Part of a small language model's weights: normalized queries and keys, 5924 steps.
Each number is 128 + 24 x the weight over the matrix's rms, rounded and kept within 0 to 255. Layers, rows and columns count from 0. Numbers have three digits each.

# up: layer 4 MLP up, 192x64, rms 0.607, rows 144-191, columns 0-63
# down: layer 4 MLP down (transposed), 192x64, rms 0.567, rows 144-191, columns 0-63
# gate: layer 4 MLP gate, 192x64, rms 0.556, rows 145-191, columns 0-63
up144:057114150104172074144096159156095136128122170100125115160106099132141134152096124086125146117117154139171149141193146147151143106137138120164121103112123123118176141109109150122112153091142099
down144:134164142117110126116093088177121138151110147129185162110131122112146108158153100155068143137116110144155156103107099138144080121159153108124076149065169119151109135110156119133103101128101072
gate145:130145115167127151160090140120167143107117088130139117120143120090144108110154145155171144135105136135116117096154124125132105150120093135128090139151159155130134118132145116141134134112098109
up145:122121148117131090109115122156126130129129129127178104154147117154117145114141111111137109155149163110101136111115157129122120087125109130091125101110129137128124129130099150127121124172127123
down145:125109099095137128128151131110114134140101111116157098107134116111105126114116116145170175123118119133122109100116140112104121151130117122151122107145167087144114155081104162140125092093133135
gate146:100162147142125147152125137096158162102136119133105144186120095158149106107175114072096069099142118115135130072109132130136152157110159106142111119135125099137104104118129125087130138125133142
up146:146099114167117114117106130154084125120115151121105113130154121070116124160141115201139105110086157176105144142114130166115126082118068140170116105162169126135157162156137122160094104115105127
down146:147095166133154146112067141122131146113134074076133144130164133126125131169128103137149103064097173159112071135125106135119099141108109113152137169144102129142107142150129163143152117121146120
gate147:111103127096133154115113123091091126140100145122159127117150153135160114081153144155131128149150147104144158136110163111085122141128148106119100137087150153079133127126181090096162147149155159
up147:189132095114136136163109107132160108143149086094144160084159097119101129162126168104161119100105120148122112118123101166188132109136155067120150123175164092154124112097113183150139118141115139
down147:127115213143150198149140122138117149163126151157161101110146090153085116150114149124133092118154093119073147135134110127110123083114090131088150103130081112122134144080113089148090146123112158
gate148:099160160135129121116118101096095158127073147145107139142144143125149131131126146152160130168113118133112105133147125137151167150122126153177116150128134158116170119158095129112143100157105122
up148:135100101135127116125160171129153107141164142104137145154095120148121170096146134103122110099116152134143110105113134162092109129131108105091138162136123112138097108127142125127101134135167132
down148:107126158130127137127123125114138167121092125135139128151160140111168112085106153065123111122129167121097103105128133102143111152157131162138106168146111136119105125121102137105115131134154117
gate149:126140126102114169129106142122136134153083106126170078154145127106122142133154121113147086136123148141103163081168163125123108124106122083118121136123151139089131120140136121130170157150155126
up149:115095127125140122143132118160112148077162148148066153135099124130137136132088132118129117126116097107136096146127131139139163141156104141099140116144089099159150183150123144134113093090125137
down149:129105105078143120133126146096107146168152100158108081152134086147154138141129135147109098148148121178151125090134155106135172093093106161120148119142108139105119141140154104135150093143148137
gate150:119103089099122127130104063122152133145110132135129126159142144090124115156164154093122139090163137144152123176133149129110154120147131172158141150135157109135136155107086125137131116134144122
up150:133144122155118134125091174103129126163151097111149146128180158105117107130121146120124121181127178117142118159098117141154115146137131109089142110145138187083086106112092106124103143119118150
down150:123140128140097112155112183126182145128122091141113119185129125109181063116190168072144106121121133122111125155104121133116131146126139105169098122147143111113118176136134110137136155116137144
gate151:134121094100149108103097105142149137112137145122107088130148073171137135124139131096166078160114157086179117158154133140093149095159132101126166183130131154122110115121136125137134133144131110
up151:150152124167146140130155165111141091174144109117096141087110162099122129148123144107112114119114102149113137139106098114100118113098129099115075172148181112121098111106123114139174119124135122
down151:078099113129151128155144129142126148114142109118163168105099186112118125090155114128107119155135147116121123111106134122155149172097184155165149108148097125116152091111154117135132128098122092
gate152:144147136104134103098120084131152150095133126083101121183127147159175180103166114128120120138107105117133155128142140134145174137074124161140116122092158122105090135093153119119137089118132151
up152:155132103147128087102107135131097149159114102089104189136093101137123156121148157132163133102118089099132124145123136131135104130126098176116132133113152155112108134134123108161158179124153124
down152:137101155139118120143148111117122092086122129106121153159127155127147126115154061149094170114097131142123095152120098161124094110125129100115155086141116120162088156138128137133162125138134115
gate153:170136149147147115154119134114178125126119114143119108149118103105167126098156113158102052110149139158087124117074125164088086138110136180124109144125151128106156117119125110107128135131138142
up153:088173098183130121154107151094115134141136114159095098162121134116118116092140119148150137128110159100131159135129113134125160129177135163117200147132138098115077105063119178117139098126092148
down153:149170109155195140173127134127116159061148182120169087093126091125159133123101109133141109113123121118154077121112119138141153166147127110147119106083098114142144090077082098160151163110089115
gate154:128094102143119095172124153144139130119155115106133090129123150151105129132071136107127114138127129117130169113132149110067146167169113148163094145115152145088103127105163160159102138100117129
up154:133109133108117101169138126163103131111161106099178103130129171166118131124074142079134112143134113115108167084126143127101161150189104116166092137122149140114126137098149119117120120128088118
down154:163101141136099113111175146109123095116127155146126129104084135135060144103159148146118129150125126108172137116116130174110121130130156131133134131104144136079143116076126149158138091156126131
gate155:134109180159128153120112097147135139159103098122102084152200132116114148111143131146161133098131150074113088107122198111101134140157179110111162163093141124149078118121142116118136140134095135
up155:118168126084116141126141112164112135097136161085158175154094087149109145102172137124173170161074128157122124133118137097179110136090079160090106126140140146166144112132156097116126088086123163
down155:150082166164153153159091149119121133083141129116118155138121142127155092149120128131107121115133111107092123167131080115143135119085067163087088109122116055149107102147131110163085127121139129
gate156:141147161081116132145119116101106099128078087131123127146150161109128107129100152142128110167146136137110092128125127109115082195116121117116093133127119117097148153136160098114092142118124131
up156:118094088173138146116122132119141151141116139109144116113087097145118140173166115111125142116092122143163144096130109132111176124116144157142156117102104137163116079128103163144137111108132109
down156:097156105151118136105105126123218123138099119131140127100105131160158111086154133115120117156117155096104171126157161081089152138111102138132097122115139125116123132147113116107136116145122133
gate157:114122111128112095139125087065109138162066108151152141114133114101170114130142145153100139140132132154140138117126117126090097174106175134166134124103166115128124144141173122097115157108153094
up157:151152174151141139129198111130190107105149115079096113097126094145110138114126137091119134094099072124128130131116140124147127130147131093139119140160121131123128118096129131133155091093099128
down157:139076183127133181097155150112133161077112137119161136119182114109120123134122115141142131112135129117112109084103139180164144097154091153112115159148134102114162102146114141132133128134133113
gate158:147124119117152122153148085086106120115113103134156114097163160132165158060082143131170122114155103112121120144150170140119130118147168119168140153121164153129103160136112130093112121089146137
up158:110096121170132152177156104112114148113136125137117071130106170172143122105118153147135127123160142120115119127120129133140144100131135110138148131092145129124134131096103131109138122090153184
down158:149158157118093109123118119139198114117183161178120135149096114099140155124147150114098173135124116112143118127140117104135134132090151131135118150144144136126129160123154125086118117154139114
gate159:122132145164148067132115137128144130138105137109140110101143123143144114130096130135094102102136143103125123095098085085162115198161129124148140165132134128130174149149111122161147171125100109
up159:151109118147160183108121136129119137091155119123126130157147132143129143116118113130118107129140140116099125191107137135118101077097112158110116129141136109142098122088084161165086104148111162
down159:125105115113185149088131174144099063126106108111154069162122126104130129115123152155103123125109096147141167114117119095170121161119136121107134156114132146100155130116149149137140168082156130
gate160:158120105106128151144133175146143133174130135120094103168138135105146125140171169130133138120165134082129096132116142149154135103159104110128154160133126106116123074104138169127080134121128142
up160:132116118117134107092163167119140133152129175121140160135109092127089163106103128126127140136097132130116122119098144124143129153142086151142113142110105078127162107120148130105103142173114147
down160:150162121140092132170134099084107161135093139118151097142146098128157158106109105120169148137144113109085126156115133140151120127122148125090133140150129130158148172085131097177135112130128107
gate161:121147141095145142103121101086159139115121091146176117139161125109166133129143179069094115139150094104127122091149125126182131115142114141107126132135124124157108104144112147096099107172111126
up161:123145146114123168097111118099133141089085104145144112135123131062135175131134159119066129131105124091126141135158139144152168128161113137138131121156087128155157129154133124118143095149113141
down161:141125119151149149156091126113104074096174156130151133150154109122093124171144122073147096115102143106148146094132151121134159122144135137143143097086103135095176117136113091136150150107133151
gate162:137141120131140101152099127136143148142131178113099176143123130106145117106120137102089105121100159138076100081121151150159181166112116104114139120144110122138157126119088114108147132119120140
up162:128129104133123086145108132162120152144109138102132172127176116139093120124157099148151139141093147140098130111120153132137131147094115134151111123114106171101164127127116106108147138111142146
down162:149149151109125091152134131117117152110146168125098152092117145109105130129120138117076115108150130125085165147120115150177147115163143128099127095113085152144130122128079126137121154142121139
gate163:105117130134121112135102089109148121105130097153125119167126146162172148110181128128103130076168103150106130145145111138120098146107114172140152123113166142133154109111128147097139156129149148
up163:081140088099100185103124114099130158108119135137140121124134098145122097124160124136126152108139195139155101146151152144088099115111081134144131118153140131132139123148125138117129132117136130
down163:106122138142142114100120107150132117123179100162121136122073140160118133151129141133132135122096142152145119120163133093100118183160110110128192108086130135124126118146107116156114088132107123
gate164:125153157121142125067137120139201132134156100125153101143124120156162148131171115119106129124106150149141107134096164144091137137117113143109101119108140110110122121086147129134098110124143149
up164:102131091155146122161129142135101121107114167084124113128141146109113099146136151114124143146106148115115148103102082131132081125116119098163146140132103134156099162165133130127157142129122109
down164:127049113161145169138121149122113113148082113104113145114138143129127133082123118140089145146133118109130138110144124080104145133111138113170100142081137119153110136112149140128166131109135113
gate165:092136101169152123086129143146117151136136133123135132162110099140144148115137128151111141100093148150055090105088155093140112113125160096126139133122138127169148133110151166122124108173144098
up165:147140127153102133159113107172113142123118134153120107131123103161130156167120132094119136139120156083131158114095152096132114125163108134104161172134115108106109115134155125158133145083128122
down165:096102140150141115108133119152123162107155090154113112186124138126118104120102143117113116099115092129135100144120100089151130110141128123174134134129126106125136157140158111159150140152125101
gate166:135142105129164150136120178117128149122129143065117162135077137133126124137105156145150095167160118119130121128140126158103123154107138133139132132153100136073097139138110098110150147093097117
up166:111107119135090116137130150106111126134107160115138108123142143114158146135100126154143109116115101171139108159147163126115133175075138120103144139140112155134102146116146138107145144140093153
down166:113172152128090160152133089110084104156147133121141147100105129169118114134153111110130123126142146143099142162150132150152175108128147125081102142133107155160128123090132109120119109129126129
gate167:113104083106134096136129165141130143091090174125112152136156119137134129141071131134189115141161103113140143128093142166134129147143084106137095179131119169112146137151115082108156138105148132
up167:141134116149123169167103167145155081154129137110071146112096155122122145137137104144128111174111150105141135101131094170140117129155145135147111198162130130135125142131103117109103120133143122
down167:149130149175194141135120131136081125147155127108146103097119142141115102114178118127118132111124096111115104136179120133138101109105172122144152148086139116124151057117154133111138134089098144
gate168:121137147127150119147099121122163128143119118100072175145161145142119074114135140126115141127103129117173140109123133163141168182087134135115116135130124140118146140112114079140070122137097127
up168:125162130142113117142131110115140083143162103112089156132128140138149067076147119144115094151133179131119124139129142113139170144149133125134170138122146141129171131096135129095111132171075109
down168:153160119125115111128141104147126175102147104143125162159124126119120166140132152079134135106104096124139146093120151121134186085138144111148137123137096153112136108174128121151138157138119138
gate169:126150115110129138106123144076111113188092092137133134142091163092118105121137120140146131176116145099098119136150145083140063134090162132111141140140097095123133144108128153120108149135123131
up169:108100162172128104143109091147153149085143135122165119111169133199130144140120115138122119096127100133153126118105096143147148118134092095118084140123170159134116092146135102119131141136143129
down169:140144100123137128137159110115118163154097083122167137125105127070141097110108124143145142159100081143150144109136151109082146137149135134103169114156114140120108150116154144113097111154167160
gate170:139117120096117093130092144132137143150116109131108160161141145158117107095133064141156078146165080144140155144142158138100184094136124131146126118115121099094133110111125156121083162145125100
up170:128115118115108129132122083165176086137112151114136093150059132145138165101098116164126109120167120110120139152123107096145131085143104166139163145094067111139122076106140159143160190134150140
down170:118120122104110148169154110087113129140110118159161139177124161132074107064096116153125170175120127158153155125135124175135152153151136144129119114106124143139162069105126147137105119139117093
gate171:091143124156164147072123133155137166095095087196158082122118112131134138118129093120117131127121127115114140063129102142151110156111108154118130134147152130133102166128100161111066134126134150
up171:119138114152193139059149112124146155078123098186149081105094087096110171148096072122135185111113109129100113075161078137160159146071109154110161168142184093122101156130080162171060145133114135
down171:138116105143134062174103081147140101156159192142054123132106083115157137091133127166132135159135116134127123138105179137162128103171107140119130151119127169115139114102121140132127118092162098
gate172:110137108115165141155126107156109171177141113133098161123139106085119169082144158138085101114122138127161109145161129118136141129127147116134056125132121132075141180144168142139131129134097098
up172:149129099119098109124109122168129141163130108097104107108076120124112160107179093138103096174111127135149097163129091099168151151087174161144132099165088112113145131125120155105136090161173139
down172:068193130085130117116106093148120126110123112119176142160109127121105148096138111108138095109129157156137145111119083129143102158156093078116103105112106133122138111102084110168166153110123139
gate173:141110126106107059162127131124140152106144128124158164198145128136109105111125143101115090132126134144130136099183132152114132147105103127104103142122157133133088157096146184124123109124109156
up173:141131131136115054146138116116130174114110113148130141147126122130119107121130116127147090114120114135147108099176121156144135164125135133088101125128149111109111158082112188117086121118125138
down173:152181108154115098125126085125134108109120137126125142108112094138120105110112155107139159140117142148167134142135147135158103126179129096099157082118124150099110125149149095149143086115142132
gate174:120117082112154123128092143105132120151135113143108142156121171113117147126126114150111158175162162121127140096093087143079137134142146153111159139151092107109127160116109093129132096182126147
up174:131125146140148131121148128139103162108141128143146077129120139152108133104142128098136128079066102148093120174118152141158124136120117107149072143129146143153124107141154177122150148118111105
down174:127130083149125128120112105101150161138108139082109118133176136127164075104108139114116140111126127106131085166141123167112130133096150099117121104137083107136115120079116157133154143138132113
gate175:132102086127113158115140118109124140166111103128116137152163146157121079155067149106150133099172093113137147119117134127109118162157136110144115167095163122125093130093153129163149158132140144
up175:146119157134120111103131115141177132109123130144121103135115117127108142154120136108139124107124132083159106117112154128118138147176122151121088170130140140097112094114155144154119171129124176
down175:122139105153134125136105132105154124124133115129115157061116119140125161142116127123148149159110144137195141141129101155077130139153130137159116109122160115146102112120129120174141103176108121
gate176:146134134086143096123145162101133125149118148115139107145122123157161156140117120098120104123139071158113143081172161158120164123113112102202109148096143081138141116171148116110134104120098107
up176:105095109156128159156118092101090116092129145127114118112140147099153084103104134151134160135104141100127133107133105143151082133144158165075143133175132157102107150126107151143142166135152127
down176:129118115108190165136128128154139125134072160143132081148137091141180122128127156125141109083129090116145148116159122110138130166116114136125106081107106115096146121141149144102123117110154134
gate177:128137126138150084112110130126152150128125110099110129158118117149130093110152138111122158165129135157122094188082118124165127129131149129132086127111137092135133151079104117154117127133151187
up177:147144124124113153150141081141101151169147083152164146154153121130112122180152138145130146147168136102129104095114115147147135126119149149101142142135140111124130120090048170124129147158095140
down177:128126109152106119144106147115096169154134132181170169164122108140151118172095090105140188132180113121124132155148120144119124118118142094144146135111085130101115133158080122166145104108119124
gate178:103169137143123112128133124104148137156102110080110124167099109113149139142179153119138132132093158127128112122122124112105158113147129131134136174176083129112172135122093113140147090114125118
up178:076129140126101129115101177118109135104149118081120132157135132087138119150111128103104160127108137137143157109121157179132160104148139138130148130159091224106130151149093151134147071114096117
down178:148133143134104124128114136107130120135124119166139146147111141110097147109105151116138133114088126132157165126175131113162139122133207117123119136170095173103104097123090112143144110098115066
gate179:114122146091135099146090143135113141115091130143130149129124125121129125128128196123117158146112125125135088112139120152131185114137133145106109140147088168135126154163127102088134140102138100
up179:122145156126116119146114100148134119123097149133201173105173130169122106144138160123165161113135103123123121142122147127135118160133194103136114128122105122095117134140150111100148107142114107
down179:136155135105129139141165125119119146166175109150107121146103141104141138118109130124112172156115146084106112132173127157135156127161171202145113120108126163139165134114103123135084115120138123
gate180:061133150108117123130120102111147099173116131146125107169108118076161117121158137119132115093159120139096141117113158116139176099135123141121116123111152105171130146118123184115133153148132140
up180:164151147133133137080139160155115191123136116135159149130172144123068153107116142144128159149135117168155131125145137099110119158155086175134126131108120127079104120098147088165088100110104147
down180:111158101083154137126160103169123095168090106114107118158153110125137142120100120127133193109119115085120092091111114106137122162120110112145115140168149165125167139126131149118088127143122155
gate181:145082134118171094124091138122128164105123112146123133112151125117161114164107088111109129131148102184119154112104142133135132104157136136145126138133123082065141128106108131142122134070098146
up181:114149112130125123157177131133107120089080134110158130142107180117139135080156099147127133113153115163109063132146144120070099094121147130118196135094092127134093144161137142124136142131125121
down181:052129128136132157120154124115119132114150144088130112122083106130155135150105109146119103158160154159179091096076091119089076155100088132116122126115124104144113161135139128137159164131123130
gate182:081115132097107147175151121124153152138137087115133139165126153145151128109123122113114125083157120140127084111129136152130171098129113130122099108124112117137079121102127164119128114125164124
up182:137129141096120129130137109121157095137125118129124122128167137097174144157113118105122149156134135143138148106135141141095107124114096113173157125138101127114120130117151111119148088093132114
down182:107153119136101107114130177100129149111133103137167123114168131120098146141133131126156087142151162147103137133109122158114103110151081129120145141159130121143097107121113128128090105145123095
gate183:160115124135160107122114068149145160142132134085170134144181148106145157105149136121130129113127140146069109112120144122150086122157122142146080086175144119108097126147141157132129133137096134
up183:108167140116110143108120149130118135139128132156115092085117102142121107156144132102117126157131137113158174086101150186121081106139170130171130151138133116113114126105124102124119121106134118
down183:127154138127117105067148116095140120139142128158100116120185151156148127102141141140119121120108109103098113171138130142094106094145122078118107130157137096085113113137136155108122102141143132
gate184:163139169093167138122130147150109162153136087131090101159090100114115119101157113131138132102146121070091139102126141152098160080126129125163087157103134080158119123136128138126099132148149141
up184:172117122093074142137143096142093099126115132112155127165143129124118127099104112138107135107163143166092119132124121132099129123111114129130141142143099144176158128107146176093192114144133140
down184:135086102124158112149097123119136164111109116148126077102145081125088087111136140111098165111115078157116132107157171126113129129154118179116111077120114169087129139122197101118148144115160120
gate185:129141119142131129120145143122147120143122106147147145150164112122139106126133055167148104152117125126172119117119143179097148172098161111139102170100167125129136146109131141104087127177115089
up185:123107116092118073159138077122141111129147146158121165132120161104129133105109110130189134125139130127136093117147147126124168145147139092145158126099114100136144140168107137122159092127169124
down185:118121171095142121123107150129122117138095098156071141120095122136081079122120133108165139124134164140087138135091150107111122102147142136124156183111134131092119155097153142170152144114141133
gate186:082065123117144125141108131099184138074092142142140139122154124133127117133085110140166128123107093173157102136150119165100125120135130067138124159166132121139094107127113154149085152082170115
up186:100083159148118115117117141060120063127130163108129142147107149114200111126134135106110109166123161191126119131110101180089123108106126137107176112115098098098158138144084091131129075138147129
down186:134136153172154125155154159102118107156206127123158100147126142137134136144116082145122182069083127101165149134137112046107144109139138090122171083113137129136145146127116142089103114151112138
gate187:121079100117113132152113130101116145137108139129095097143136111112136108141145081156092128162137110129116110131172107096111130118128112152136124132122162110094151124104111135133128143129162142
up187:131107095089102130131141156114117157119112160117093101135116126132143118142122132156092125130136100128152104103176121135097121115175093165136149137147149129116132133098117119125126141110140140
down187:159171135128132124129146114105088119125176147137125129124105121130130119174121111179124119118129116178155149141151154134116092137136126157152122131143145146149094163109111080105105100123157122
gate188:117112157112134131124136185151137177135078086140133114185127116151107146130117103125186116140109166113119128144108129135125139132085154163157117124067128064101116126167122123098131118141162077
up188:094102125161097127105174064126106100098132165159150138106115101080153089127166147111079141144097135116154135094113123096132128150185139135098148118176119159169121115114099116181120139154138145
down188:142099148101120125108071162168139136158110097086150071123110163147136158065162112134125141112122144121139137096083097103118124156158127136112147125045128138148084151103123168106134139162130161
gate189:099126097119126111142094168141122124125155126138143135138135144148161094136077139128123152126106154137062119112135116144105132125104133168146140121216119104110131150117095095121127134135117140
up189:126126122107149100159125180151113130083146110127110155099145161134156122100095141135139155127120137133094120142102107134148105111091136155138117153171111128114151142111106109134151145163127162
down189:113163147109123129107105120164114100106152105135106141122101138124141136171168105158130158091140157130141111154125151134143091127144156119131132117129115130123137114123160122159163147103129102
gate190:113144101106113120122117100097176158170075132130129101149105121105139155128128119110128200150104128159129129119158135143121159118111084109141125125117137095099139144158142156090056158145195100
up190:157162112097121084076119104102146128145107124128107116139104116110084098094135136147093150144040196141124168121129117130103135137117097098118118144069095145122105154132174178103112145119173112
down190:131097100124154152146161131146075097126147137126147148083110174150087155054130149093143108150129137102170155110136100114115131107109125111114089163181187113155138132156130105105130147138127086
gate191:133132108083110089183112109174140182139111091142093133146139137107160143141098123143130150127113088116119121125143081138130111100145138130115131156100099098112148106095099150097128147152146161
up191:127114125126105117120104162106143166118098126124134123116135089096129199129119113137119126112130094161125148134138144205116109139146118091138121119102113131130120131161113126099138104104166133
down191:133092072134148147152144125114125095164147112095129107105090135110123104147128126156137131116115148105163119132130144122140112140145127138125088142121142082123108106146154152095159149098142074